config.yaml
num_key_value_heads: 4
intermediate_size: 1024
vocab_size: 8192
norm_place: "pre"
init: "normal"
learning_rate: 0.00546
Each number is 50 + 10 x the weight over its row's rms, rounded and kept within 0 to 99. Layers, rows and columns count from 0. The size before them is the row's rms in percent of the matrix's.

# layer 5 MLP up, 1024x256, rms 0.0555, rows 177-183, columns 0-255
092:27 44 65 40 52 41 35 39 45 52 46 53 49 58 39 51 47 59 62 52 47 48 45 50 52 59 64 61 59 51 73 43 54 62 55 62 53 32 54 55 59 55 48 53 58 40 46 55 43 60 51 50 30 51 54 50 57 62 45 69 35 37 26 41 35 33 35 54 51 28 49 53 57 56 39 56 57 58 44 63 51 53 56 61 65 56 47 54 59 40 31 48 36 42 48 54 48 47 50 55 43 44 46 51 53 40 53 46 52 54 61 48 40 60 45 50 43 69 40 49 46 54 53 29 71 47 60 51 61 52 34 59 34 50 48 41 44 48 51 44 49 44 23 45 56 60 42 38 54 39 59 70 40 40 50 43 42 65 49 34 54 34 40 55 51 61 34 47 49 50 60 29 46 53 57 34 50 52 57 44 35 60 53 42 27 63 25 55 46 42 43 57 52 66 41 36 65 57 67 60 75 48 58 37 48 45 39 44 42 44 52 49 44 47 45 24 72 51 56 51 54 48 54 35 69 56 64 61 51 46 51 44 62 43 58 47 47 49 60 61 35 62 66 40 52 67 40 57 60 57 47 53 31 49 43 64
109:55 54 49 56 61 45 35 50 51 72 48 42 39 56 44 56 46 52 39 47 32 49 52 38 45 50 52 28 57 62 61 64 50 48 51 39 40 41 35 49 62 51 49 42 69 60 64 44 43 55 38 53 63 65 51 46 60 52 36 51 59 49 57 56 43 54 56 48 64 47 56 45 53 50 57 48 48 42 32 52 49 39 44 53 52 36 54 62 54 44 53 63 55 48 39 57 66 47 49 55 63 54 47 46 42 43 47 47 48 39 64 43 58 71 65 44 49 52 50 32 62 44 38 37 33 47 59 38 40 55 49 69 46 46 55 38 49 47 61 44 41 43 48 51 42 52 25 51 38 42 28 55 55 58 67 51 53 71 58 53 46 53 36 49 51 56 46 54 46 62 53 17 48 49 57 41 53 40 53 50 57 41 47 41 42 53 48 25 32 49 43 43 50 46 68 40 55 53 34 51 67 65 54 21 48 44 50 52 46 54 53 64 37 79 43 45 60 61 63 63 61 37 54 55 30 17 75 62 64 45 62 66 47 56 45 50 54 48 55 54 64 46 53 42 63 59 58 44 64 58 74 51 52 47 53 43
111:53 41 57 53 38 56 50 47 43 66 45 76 55 61 62 41 41 49 40 40 65 35 43 59 51 49 51 63 40 59 59 59 41 38 61 53 42 44 42 47 50 37 56 61 57 31 51 45 60 57 43 50 40 51 33 45 51 51 46 45 37 41 63 57 40 29 54 61 42 57 53 42 54 61 57 65 47 53 40 46 61 67 45 52 76 58 50 47 35 49 43 46 27 54 47 36 55 62 65 47 52 60 40 40 53 34 65 65 53 28 64 49 66 55 40 52 48 48 77 30 42 31 57 53 49 46 37 46 68 54 51 51 54 43 35 43 43 62 62 59 63 43 64 62 40 47 40 57 43 48 38 44 43 37 52 58 53 52 50 47 48 57 55 45 54 49 46 53 45 39 44 50 40 40 60 43 52 60 47 34 27 35 43 35 55 37 51 39 58 42 69 48 45 55 46 56 53 47 51 70 27 57 47 36 28 31 65 43 34 45 39 47 46 56 67 36 50 56 59 59 54 58 62 50 40 34 55 65 44 45 50 59 59 55 44 52 43 75 53 49 68 46 43 67 47 53 44 52 50 65 38 54 47 61 39 61
094:59 42 51 50 51 40 33 47 55 34 66 65 37 58 72 34 39 42 40 65 56 45 49 56 53 55 39 33 58 50 35 43 53 59 48 49 54 43 48 80 53 54 49 56 54 55 61 36 60 62 61 62 49 46 52 65 52 51 53 31 51 39 38 53 45 43 56 30 52 60 42 48 42 51 54 56 60 48 51 51 56 40 58 37 49 49 52 47 47 51 57 39 56 46 27 42 61 54 45 47 42 53 48 57 57 45 77 50 62 36 43 44 44 54 73 55 29 63 61 46 60 31 54 47 52 34 46 48 65 47 67 69 45 52 55 30 45 59 44 37 46 47 43 64 32 28 20 54 43 48 45 52 41 38 48 49 47 49 56 54 60 48 50 35 49 59 47 41 68 57 44 67 64 59 58 52 71 41 64 55 45 37 33 41 57 47 50 53 58 62 62 44 43 71 43 57 50 51 57 40 42 58 51 38 57 51 58 53 38 43 33 60 31 58 61 49 58 53 58 49 46 55 65 46 34 55 55 35 60 54 61 59 55 49 66 63 44 52 51 49 68 45 44 42 48 43 60 58 41 70 57 45 53 46 72 37
109:52 45 71 68 47 30 59 46 54 49 40 54 35 55 33 53 53 36 64 35 61 49 39 62 49 61 68 72 53 59 48 36 48 37 58 54 52 30 63 44 50 29 46 61 45 50 56 41 60 68 50 34 26 49 52 67 57 38 22 62 40 51 55 45 52 42 62 52 50 53 51 68 47 52 51 66 54 34 60 48 51 51 53 54 51 58 46 55 40 74 48 54 42 44 55 33 37 44 52 56 43 58 57 53 42 39 46 43 62 49 43 47 48 59 48 66 37 58 59 55 41 64 48 38 57 61 23 50 58 56 37 46 49 51 56 48 46 55 55 39 56 54 63 39 55 52 51 58 47 36 56 56 55 58 49 57 47 35 60 36 58 35 43 58 45 45 52 65 35 47 52 62 68 39 38 61 63 65 50 67 44 58 38 47 50 51 53 58 52 43 63 69 52 53 62 42 40 42 68 38 34 57 42 44 34 61 59 67 43 47 57 32 45 33 53 40 48 56 39 56 38 51 39 43 50 44 52 53 50 48 66 60 71 47 45 36 32 71 51 53 38 43 45 36 43 57 55 56 43 35 36 47 43 48 41 47
102:47 49 48 66 45 41 16 56 41 42 51 40 50 40 54 53 37 61 55 37 60 56 25 52 50 54 77 60 54 56 46 35 38 52 65 65 59 55 58 52 48 59 45 45 67 58 81 40 42 57 62 38 50 60 55 63 38 46 57 48 43 48 43 46 47 51 52 53 38 59 45 51 51 56 26 56 52 55 55 47 47 52 38 42 49 38 57 43 33 74 52 55 51 40 55 53 54 53 53 62 41 38 50 50 57 42 55 53 54 39 61 45 59 58 24 62 45 47 49 27 46 62 62 53 65 53 52 51 35 48 58 47 58 61 49 50 55 66 56 57 48 52 36 59 43 51 38 49 37 49 58 68 50 56 22 71 45 37 44 37 48 44 57 46 43 52 40 63 46 61 44 61 59 51 37 53 52 62 46 43 56 52 62 57 55 38 64 34 58 79 62 55 36 47 52 57 49 46 39 47 53 46 57 56 43 47 39 49 65 51 65 57 59 68 58 57 58 40 44 49 64 34 62 54 50 29 57 41 61 44 58 56 66 50 42 38 43 42 40 33 57 56 42 54 48 53 50 30 46 74 64 44 47 49 52 58
104:44 62 45 58 59 67 55 75 47 41 56 58 59 66 35 48 72 51 42 70 67 54 62 57 49 38 37 36 27 51 56 47 62 52 48 38 43 38 44 56 53 50 63 39 33 52 58 55 59 47 47 66 44 62 40 33 59 52 43 52 40 54 28 44 47 46 42 46 58 69 58 44 47 50 51 50 49 61 27 47 51 44 63 33 34 54 57 56 49 58 40 45 59 71 43 57 52 60 43 57 57 46 40 44 55 46 51 46 37 39 59 46 52 53 49 53 45 68 58 51 42 33 68 42 62 48 66 35 45 42 59 61 44 47 31 51 40 42 54 42 47 43 49 54 50 45 41 50 53 43 55 60 49 34 50 46 52 47 48 55 56 54 52 58 49 68 29 38 49 48 60 49 57 57 45 40 47 41 57 46 46 56 53 55 59 43 69 41 63 62 68 29 57 63 48 60 39 46 39 59 48 57 39 32 64 49 55 44 35 61 42 42 37 69 55 39 70 40 53 67 49 58 56 32 58 53 46 39 51 56 37 68 57 56 73 59 44 56 28 55 40 63 48 41 47 55 54 49 39 67 42 68 29 62 46 44
# layer 5 MLP down (transposed), 1024x256, rms 0.0557, rows 177-182, columns 0-255
106:44 40 37 38 58 55 56 43 53 57 59 48 61 39 27 42 41 50 52 52 48 58 54 47 48 53 51 51 63 45 44 46 74 47 56 71 55 64 47 43 63 45 59 43 42 41 64 61 68 58 47 52 63 21 32 56 61 67 56 70 57 49 45 48 51 41 30 44 46 56 47 46 52 63 58 52 42 56 64 25 27 44 53 42 50 62 57 23 58 42 54 40 51 61 49 40 60 48 43 43 57 51 50 52 54 61 67 51 53 68 63 48 42 41 49 35 32 48 53 66 48 45 42 49 58 49 57 49 50 68 42 57 52 44 49 57 69 59 49 44 68 53 43 42 73 62 52 45 54 40 55 41 41 54 44 30 57 43 51 28 56 52 52 45 37 46 57 50 66 53 49 50 42 44 48 56 53 44 72 59 40 56 65 42 38 42 53 41 53 47 60 40 46 63 51 55 64 53 61 43 76 37 51 39 49 54 40 63 20 60 36 42 39 47 52 54 52 45 48 47 45 45 63 42 75 64 53 45 69 40 43 39 41 56 34 58 64 52 47 55 65 39 59 44 51 56 53 43 47 36 47 46 36 50 51 61
111:49 44 60 52 53 40 39 39 40 43 43 60 66 51 42 43 74 34 62 53 53 61 47 33 34 46 39 60 45 55 56 51 60 63 41 43 70 58 42 57 49 39 39 40 55 55 64 57 42 38 52 57 45 45 46 51 54 52 60 45 65 50 32 62 47 55 41 61 40 44 47 47 42 51 54 53 41 30 69 51 59 56 45 41 54 57 50 58 49 48 26 50 61 54 49 46 32 46 54 42 83 56 57 62 28 42 59 54 51 59 62 60 53 57 64 54 52 60 57 39 56 56 51 49 51 64 65 67 58 62 58 56 33 38 49 41 49 32 51 39 41 46 63 48 74 66 58 69 62 51 53 69 30 46 58 54 59 58 46 51 60 48 52 42 49 49 48 53 58 46 58 49 55 47 44 35 65 52 55 43 61 56 53 37 50 55 43 56 33 43 47 44 61 55 49 54 45 43 28 22 30 59 64 36 49 24 55 50 45 58 55 46 66 48 44 36 39 42 45 49 58 49 30 50 42 52 53 48 35 41 44 70 59 35 56 54 45 42 58 49 61 36 44 44 47 62 81 41 44 60 48 59 48 55 45 56
102:68 34 49 41 60 61 47 63 51 25 53 49 57 64 51 60 47 69 42 48 27 41 65 52 50 69 43 43 39 56 40 57 42 38 45 64 51 40 36 52 46 44 35 59 63 34 27 51 53 49 51 49 43 53 41 54 67 60 45 58 60 32 46 48 43 50 48 41 54 27 33 60 49 61 56 64 65 45 57 46 52 43 50 45 32 49 45 38 44 46 56 51 65 59 56 39 56 45 73 69 41 54 48 33 50 44 34 52 70 43 67 57 50 60 49 42 57 30 25 59 51 48 44 66 45 55 41 40 44 53 45 51 44 47 46 63 49 40 46 41 48 46 47 52 57 50 44 42 46 53 66 54 43 43 64 42 60 53 45 47 47 52 53 40 48 49 68 61 40 58 59 47 51 55 58 56 54 61 51 45 63 59 55 61 58 48 60 59 45 51 54 58 71 52 40 62 55 57 51 44 54 31 57 45 49 58 52 58 48 50 42 44 55 54 53 39 54 56 41 59 54 35 51 64 32 69 39 62 52 61 50 60 47 22 48 25 43 42 46 56 52 63 47 48 51 60 74 63 51 55 74 42 31 52 53 28
102:44 44 46 54 50 57 38 35 54 50 50 50 57 58 53 52 37 34 61 64 50 41 32 52 64 50 61 40 47 35 56 53 37 36 43 49 47 72 39 23 32 54 45 66 43 43 39 45 60 44 51 26 41 59 53 55 44 61 47 63 71 62 38 44 49 60 49 30 46 50 61 54 65 43 57 41 44 51 41 49 53 46 47 47 58 49 42 37 42 44 39 50 49 39 54 56 42 42 66 53 68 69 39 41 42 52 24 44 61 70 35 48 50 39 45 54 46 43 35 63 54 65 45 63 53 48 65 76 39 69 36 38 47 56 72 59 46 40 47 53 58 53 50 47 50 55 45 45 56 44 44 46 42 46 62 57 48 38 51 44 49 46 38 53 42 54 46 47 36 53 46 32 30 50 46 54 65 50 39 56 29 50 60 50 46 65 52 53 40 41 45 47 63 41 54 40 46 39 50 62 56 53 38 55 49 64 45 46 32 63 57 41 49 60 38 43 35 54 55 40 50 50 32 75 60 42 51 52 33 54 43 35 59 38 52 36 43 49 52 39 64 47 54 55 43 39 59 62 58 47 24 41 60 71 51 62
098:39 34 51 52 42 45 49 49 76 50 44 41 44 52 36 64 44 35 52 54 65 60 46 64 42 71 52 62 50 68 56 61 45 47 47 50 33 55 54 60 43 39 26 49 42 59 50 51 48 51 56 50 47 51 48 56 44 54 34 54 48 48 56 58 58 32 55 54 31 48 56 45 33 65 46 39 56 61 65 54 42 45 54 36 45 26 32 50 43 52 37 46 49 59 36 46 43 34 43 43 46 44 58 38 62 56 51 49 60 43 56 61 55 50 48 52 55 39 32 55 54 42 53 39 59 40 67 61 49 32 39 55 64 43 50 45 60 44 71 69 54 57 58 39 61 53 36 30 26 35 46 38 45 50 56 40 53 48 49 49 52 61 58 40 36 64 51 50 50 36 45 32 57 38 60 57 60 38 47 47 57 20 57 49 44 55 46 47 58 33 58 52 46 45 44 50 50 52 53 53 48 54 57 49 53 62 55 59 37 44 38 41 55 59 71 47 53 67 50 62 42 60 55 33 68 50 40 64 48 49 38 46 70 67 56 59 42 59 60 46 55 47 47 48 51 26 67 66 60 58 58 62 45 49 60 81
104:35 42 40 52 38 73 57 36 37 80 41 58 58 46 42 62 29 37 39 54 68 45 67 66 42 47 55 41 43 50 58 69 64 48 49 59 41 50 60 42 69 59 65 39 56 67 32 59 33 52 60 50 68 62 58 64 46 46 38 46 57 57 66 53 45 51 31 52 50 59 30 48 43 45 42 43 49 41 55 33 45 51 51 33 53 64 48 25 61 45 51 58 51 47 36 54 66 57 42 38 38 55 57 55 57 41 54 54 62 52 45 43 48 66 39 36 45 44 51 48 45 34 57 55 49 58 54 72 49 39 47 55 48 35 49 45 46 39 42 55 69 57 38 57 65 62 48 59 40 49 54 58 58 57 45 41 58 42 44 42 40 57 49 59 54 45 62 53 55 39 48 33 43 40 48 56 69 49 30 44 46 65 30 63 64 32 32 43 54 42 54 49 43 38 52 43 66 45 47 69 52 36 57 47 59 52 53 37 66 58 45 62 47 63 49 49 46 54 37 47 40 48 48 44 50 52 59 53 47 48 54 69 43 36 46 55 44 40 42 42 51 50 46 57 43 33 54 55 32 48 55 49 72 40 54 58